{
  "activation": "tanh_gelu",
  "qk_norm": true,
  "attn_scale": 0.177,
  "bias": "qkv",
  "parallel_block": false,
  "init": "trunc",
  "lr_head": 0.0124,
  "schedule": "wsd"
}
Each number is 128 + 24 x the weight over its row's rms, rounded and kept within 0 to 255. Layers, rows and columns count from 0. Numbers have three digits each. The size before them is the row's rms in percent of the matrix's.

# layer 8 attention value, 64x64, rms 0.413, rows 36-63, columns 0-63
084:146157123102105110143148148099164154132175127069103142144144150118085127096096086120132129108135188117120162104091136138127184138135150142121110156145112139142158109146147115154129145135111121
082:130149115136101168173106146120114116115136172118103106110144128164148136124160138195074132156108158141093104083123131135133122102146127134102128141105131105101156104106111163153135083139138108
076:039105144164122127129127148142108146105127148145152071115155129145127129142114110139141140117124113168162128103092120116094146142132118124108106117147131163156174118112097170137122100096137106
072:116105157141154163158145097162134110162173129133142126166179108159147106157159120143145177122111148121139122092126149124147099086129130098109146104107140141132181138089105126128113152119123098
079:098134111095071120105101116146101129128156136130130122114106150124134109083114127167153084123103130121116166126100137112134158135137133152087126149110158077111099140112166173103083154150117112
072:101109154144141159125115127144137135102082113126117102125151153169139158110132126130087137164108161061099131125182148100138151149126135137108128122099153148120131082109160114116132092109163104
072:090146125156111105105087141130137127114126143112099102126128141145105161147146161092103081124182151122129166090137124132091142106112158115084098139142097118119096097121108086138156142152114103
075:138139113157162140118096146144091106171134129132110123157130135110128086088161128062124099120137123108128129138128158138131155092096061116140133184114110113151127119108127148152109121103097138
083:134105163114162142165164133139135108162163141114099113131160104147133148130132122156124144095099112090121149153164083146109127092159134073111129101136098137146145108122107164109136153160164152
067:140091098136182126135115079119117088131135103119116168121145151183087110106117126124109131118115086111128104147129128137138179184156139107116127132169125150125154120160112110162130104122125156
084:131118109065095144094124098178116117149144135118157137134150154095098112163130166179147127163143155134150133112135108160133153122126109087115112161117129126135131156101139127136152083108086114
083:092155129137132085127133133140148106124135109065146091148143090099141113122117131118158082166118128127097120123132130144140172127153127130128191186124164119148161137109119087126121114143137147
073:094108108103096100136098201195153118140157141130111155131130127132124157139144123127125107163113133133138127112096113145166133100113141097118181122112151143104139124152108115106141100119103173
097:121117146129142084137167123082080101122151111168084128140115147130121146121142112149136110103151139118169161133103114129156079121127133100138192139137102133124131096181132152115134134097116104
075:072147134130105136161111121119146075154156102150133169091157130110103139124103114077123109113148116140119148141150167160119122136143070129131119120112141128106131152138141110094125162116160079
069:101135121100142164099118133140138136106154155134155161139083110155085110175118106103196108132133143119108146109112142116116107123106145090162108110082135080132143094136118117130107151108110151
078:115138135085146106117093115126166123103170089152121127189113154076113135116141161094139140114148124151124155146134123122100107136115115121125156085156175111156172127149132153125117134135086142
082:137176173107131119098146128134152155153077163145132141140088138122093132098149138124134092121148105162139120119137170156157142084118135135117160105168142106141128144141109184120167124099126125
070:124091118113114134144109140139144089136088101098151149162112151181132143109094099101135144134096115122151127138121153153116143136098132160107100084122097139110126140137158173060116120162111138
086:118150151126137089156188119092127136110098127099128110114171125115126099156164155141153156190141107126137106129138122156110157140124148105131096088135115141147145100147145105137108083132160161
072:138127106100159118108207168111094163149112132143142119126136154157104114088121129074148153183142134108071131106129128136136154149140090114125140132165151120113124110106120133118134141120119117
078:162100068174090151138131113127153118052106140149140149095125139123081130129133116147118130119128156143098114123136102143120102169126123119143160113152149098147086092161133131127117148146119130
059:127114163108119140151115122095165132153112134160126117139126129105118127107114094151170112159144122124140173158099132137146077078119172159100091122100112089145141140153094119108122121164161156
073:145070147085136144141129146121094151119138143102133121169084129133139143106111082134130157121110104138121117170177170130147095130153101116110090102109085143154103135126116152132143104128157156
072:112138154106119153113109148125087096084118132164101119118107130089104146115173140121144107157101139123135120150117190155081121160093130104132120130147177170126100152131132149130102133128091114
071:124116139143111131090125120105112090115136147120145085126100143122174147103155118139134138101133129142126158123146123089095134107114135081099109083142137145163065095099136091121093099100117096
074:110148087124130152102121102108129097171119096139152109125124151102141102159112141171149104157103110139129112175138118170148121118161159140115111133080168107112144115119108133111138063109118101
083:136119071121142162108145099188080104091160125133111095151094139085134134123109122124135144133114138172113138150144123139146125135133144108147130114146108102119133094134162103131108123062107096
# layer 8 attention output (transposed), 64x64, rms 0.35, rows 36-63, columns 0-63
090:117122157130155155113137150105116135145115136164151094132117090129167115168172163128145117137125107079123138139135079155139081091147083140135133102136147111122084122134097130145110082137157118
087:144079155118136120120138117140127113145124116092129151124086092124131135143105155067200113095108116130133145153092111127115152155136130119117108102140127183150097145139148075103135151117124133
077:201149155103117149135137118120136111112132139107111170090079115133128126133130153140134129172140166100105121173136124140150129132118123128090120168133147163108097131149122109095146178148086129
077:174132097118101112124131153095119138117117103128114127074087135121105124140130102126157112096127113144098113179117121141091133172131129154165133165131105114134090091156169134126146106159169155
082:154128142160182117155140101118156104134087143111145152114151119130100157137119145098078151130153084142125123132150119114148075156117137142158108078135086136128128100128116103137157107097120163
079:117158117094115110123139151127100084139156156135147147117116093093155119150126089115142172094158084173122097116096122157111108164121101099144141130143118097123126171141099130133096147168131143
071:147133150092146127159167090142143140140138125154155130119146123116144100124138125154155145128062085127114060160104119092153096126120084135166126138138134150141153138134103148146099105103149144
078:147112122097093100129150138133150162095110134163126123077128116146099140133076162160108172127080146152153158107113140102107129129142169121109138097151133141087139118142139107079115098133126123
085:126121131153103129136101112117126164107107111141136149117079153132119167130146125095148101151155130158120080125090130091144122161101110195094112165136109152123129134106166093159132086119130127
074:131169122109115132134115180122153161111138110136147110112111133071175130156122122134145159133140142157123156113149106155098119106103112150144165129088146084092112157104124123081108160145160125
083:133186129151149092175104122086130142121126107145127103121103116151157131098128083092130133126139140120079119130115137079125143113119147157135152087156110124110135091159117113105138167154153166
077:161104108081134174129123117120116128134119138149146159145124148171136150175152159111115181101139155123133143105132099099100116133141135138151107066129076138121088131159134171142129140116135110
076:168122157134118164128135086068071114119143106142155101130149111134170074119119144142125133092140154149096136116144110116091126135146114144145096098136124117138134163115142140172155149132148096
097:104133104139087157134104132164159161139144143101136129126155100140152089114141117100102131147100152136105097114148134130122167156133116146108077130099179105135134167089104079116118110161151135
087:147096126124138115118124114162097113119086140119119082161100142113157133113135136159128099137118108131162104112102061078109135113100146144105125131138132121143114110082094144146139108137071168
085:143115143145123088110149124132129119134109087116139104098146144090157132107135143135077145123094144132114152140142137131141121081140129116109127190184086201109094142127109127122130103129142126
085:125166131170119139130158138125062143170090167104149105104129145135104098131109092157100129148109140107124144111145169128135117146137167128131118166081090115124090124113109115099150131108142107
085:124085099152123101156122138138102112109158148122127102113154119106171131146123124121108117136121171087120132157108118090144096158136158076149064146116110141128148096147117078133117148159112120
083:147139147132139104122142136126119121125152111180094126069118093079151090104140157183146093136148126127125139134144128089124121112148152092149110157166139120117108118077129117160149148096135143
088:114137113143116178116114122146121143151159107165129138155093135163111181112126087128090107072109152139149130140085131109164132130131098142113153165112112126132116115109090108118167164144135097
088:107111130124103106142050115120155092136124121142160148128083116075152130146157104153093137097125140147140121134144127121133136110127194112137110120072142110103134122140103110102092149128139130
080:100147155079171127133106132116116120179142120104127101156136103144166135133110157123123120144123157153134118133143155134165157097115137098143096123124111153065162190099142116135127138089124125
073:116112105148128094124173111151088128113132120102100170129108163155119117132161165112088146100111148141139106133170095176125161150165122124137176145156147157144121133120130122115103149081114135
078:109140125185109118095127106134150105118096088160087139073160134119125098132132151126131120144114110109138132085095090123096152102112153130106124171144159128092154157120156100126103136132119096
082:115129112156108070128122130129144121152115164113112160117169087163137093133063129120107142130102125134126106136105092091170139137147122126119126120114074065113143101126136106114153120142114133
075:123116108113136120189112108149171169104133093155086151112129151110076089136107123114153135140105120102122102158111158134153099160147138136124125156137102116130175138130136127121181171125121130
081:112110138118138110185124143176102128101133127111108165118081136142152101095156139122126148117148158126140116080150114098099138129109132139139169141162112161169114150109116125111113186110136167
096:083136167103151059132093155073160149147100138128150134112160107128081116131115150154131109103160158093107120121125128114123114118107107135110119133087139140117107150125111152110145127172102134
# layer 8 MLP up, 128x64, rms 0.332, rows 0-21, columns 0-63
100:168143110149146165109120123138150188088145126100121110123152194109104150149119144138118143101110142132113124115135137085137078120123154158107151112110156108109106132096137133147173172120130109
097:121125106108172113103118125174140108145121110136069108137159116177139145096114119121132113119151136114163155144107096120167113147135096091171136123112176146099128124161140130120164130177123141
096:111151128164126146123153132148103174140171127148123110070126128166137082131121094138149155152113157113145140126084123073141133086119110171099141112090105088144121121111143113121111106135121140
091:164180137094135097157135148113163121165123104133115105114109141116152108181111140099143152102155085159122161145120125132127077133111132129123169125143150114161153141131119115130084125179132107
101:119130156094131176120143132143150113143116122131120190101146107081153124145110136127163100106106116088150130115130124120167141125115164111109142078143155137105091134141091114124181142114094097
094:128170145141163149142123134145112086141122150139140152120131162152174132158105107117114148147101131170135102140135109118163132137111153152177110073145120113115068153154132101096102089129132127
097:114107108062152113126116141113134141132113100130092140092135140167147162149124107141124128126157115126137124140165065103109134130145113140126146175176111147167077123169127094114142127127104120
102:170112177116162138115120095096173106117162122133132102137123127113108078121168132128133170132145105160119119139122113110117112121089165143109138093109100116141090172137141168158153127111159126
087:167150121091139146120139112101138103095165102109162107118114115124083123136100099161098110094173112157149127112128095128174099115140100111175120106141129156143121146100078150136144120104130126
098:148118143130171126123126139138147154096110113126155154115132143148116102163141156114111153113083112086143137092120134102119126157131072123119156124095084152095097140101184121106182127137141121
106:134128127159130137110105130118082103083134114126101107110129118148132138164096134106133109119118155150120086147130108141204153143097134136114086124160147147111166106144145133117150093139081171
107:138121140113159156125178092102123141169106117111128125140148122146145077154145088104158133151145166154108170137129130133117099139095130119172124153096155095146089131136122111095132101131091160
098:149124127091152135119147139085124083101113093129095166118160120139125152076142141104123090151135174119150159095100101110152152184131107120128118104121116141124075165125124103124135126134110141
090:126108103079132080138159149164130140123133113089116117176159167162134127122136163114122159107130166136137109121097128134129155113154105111148117150173082128123117134089150123161110089116093115
126:150135134143161099129116098087127175144092119126151111097145122139142139122190161105133150076125111139145098166104091103148147121101165111142146103106166127099129129129132157129137127115080111
098:164111162114118089104148138102104155116124107149140160138110117134113122111162113133167114084126062119116170116148122113158126116135116076122123107136119118146080155125176121135097138160094129
113:122159148128139100101133143144136198079139118126116131145112128127072180147166145115143110103146110094152144132145125099165126099128114097126096106127117126159144142154099096133170151148114130
115:109123154130153147166127144152089127173130128132137083121156118096146121147124123087122145137072126127152139137144123139137158077144088105139147145097127142127117189138167110138156105172110146
086:132164139119097099106102139137117157134080150099161109121176127121127149095163096115166120101149118157130122089086135091189119103168119140131121136128142156139153140143115138135104166135144114
104:134121164157117128128162122125107130114112083125098169122085134143117126131136157139117137111122111169087124170136162136116189151086153144112145138103108075150066128132115137124120121127105104
106:093135115127151157136133088134096157128119133155102086105141114170125132126151119133130123126151066137080166118138158126124140145144139081082138133145098132124100164141089115073130108150120117
096:156133105191114121147104150152166129123093134138117104123140123125133128180143140120120170103150145094067128115095123119132113134104100090073115111112133137142125151150134141080156094142143133
# layer 8 MLP down (transposed), 128x64, rms 0.348, rows 0-21, columns 0-63
090:112084104099142146133206143107105133153102085149126123110140116126091142159130144116105129149134173097150130120168135157127115100116136131167100123098087150133119161150135125151113164135158122
082:104147165148081156125194114134132121134148122088127129118135079137135081139132097112175100124101125099137136145093157114146130136111136103127102130147108099150146134093120109119112165120129074
093:142106117091161130138137142121108141123171135150105115118113124131079092115176142090081131083138118101112141116175144179158121132127135106142147120096127118115117146164097128118116089143175137
077:126134112156113140139137156110096123113139096085124118116088136147144166110151119084121100101114176171102126104145132181130160102137179145128135147129114096132154127117115134157152155126181146
088:122107132112127107078125111143102134093131112134149097108101142159123132159084115106086101141121143136145137171127095120151114134110090142158090122129148065130083083147104138126111123159158141
090:152106130180072113095128107114142154159130115126084130102114120144123138144147127133205117155140116114121103162099123129155121126140144108114182119120130144170152086137139107110123125121153158
090:115134062102129125113110134140140137134130096160131123171177084160112157125082102115114138117163130149107109115138124140146114127125137158125115143159155186179123102128151097137139122091144144
119:148157124132142170093169131155120126113171123086137153148149156152136144122074160114145168103168105126124093121110104148109154104141094122106127113098133123106134141126172110112117181150125123
084:184158119125131146107187105126146108141158094109089103131098181140149147125133095113147143136132163122135136099130133100162113104110137128157124134147124088180125111119147106137141170138120090
106:172112141127111131139145125114128153076150111109163122126137122163127165109081141134133081142142106123122082191124135117094141144172103155094123115133140164115119127135141075143154153132136149
104:125110091114096141131156146119127104157085113110099166113106112115106134093151127140135151123135111147143131126147132152073111120111123135148127111060103076109129192128125143127101139112124079
105:120057137146151158151138133170080132169120068165144161118150118118110149107115100148140143116145152129107115101115119148176130157113111137111099091156132157103143121135138138103128136149114126
096:137136152141160124115147134136126140136146106153207138147127112105118079119134164157117087164093159092122175149103151130142128126131140113114128146127106133138126138127104120157048121113123125
076:136119122117086144124171149131135136131167157112109128074099150129148135131156113130157135112154130147127148183096134158124159135133109156142128181174162127114157143169176103142135094134142121
127:130114097128103100130136115082095131162124095155143096161131131156109143124126166167110124144112136116145111144092115114122148152093151161158125133138183135147075158156110138130108130159182132
102:169128096135112135179123100151133154100120136128099164137136140145173071106124094089173118132116152098124160107150098124126167144107102122094098135156121122098137129090138098119135135155116138
120:099143108142136069116126119154128122134128141133143118134149099103137145129128145127124099135141135153135140169114159139078107116120119069117076120096152182113133091128165105129137179095160122
107:127136115160164136138128093128077166095145096121122143124154157113170175123138131104127173106161146111140098110114139093154134138127114172120110108145127165138119143124096154119143162182132103
080:186114101102136153132128152115120091111092159137148151118146099115118104110092126092088144082091131111142104165144143179108130117122109148143143127177134096120109087125138141111092121113117119
123:092112159113101095132142131083163137133122134135147104154103099111145118135152138120130117148182144141135146128125140137107107136116115122132161099174069134143122093197140156179117126120131098
133:141120121140098128112120136076136167110129099094118127104154145139147148128121104130128122127165095144149078162143148127154166136133121092110160090124160110126128151176103126089108190145147106
110:181113156101139141123120119120095111112176154077098154084115103134136108074139108122128116106126118085103151139181139152129136101173125136122129141099172145151137128146122106130131156128107113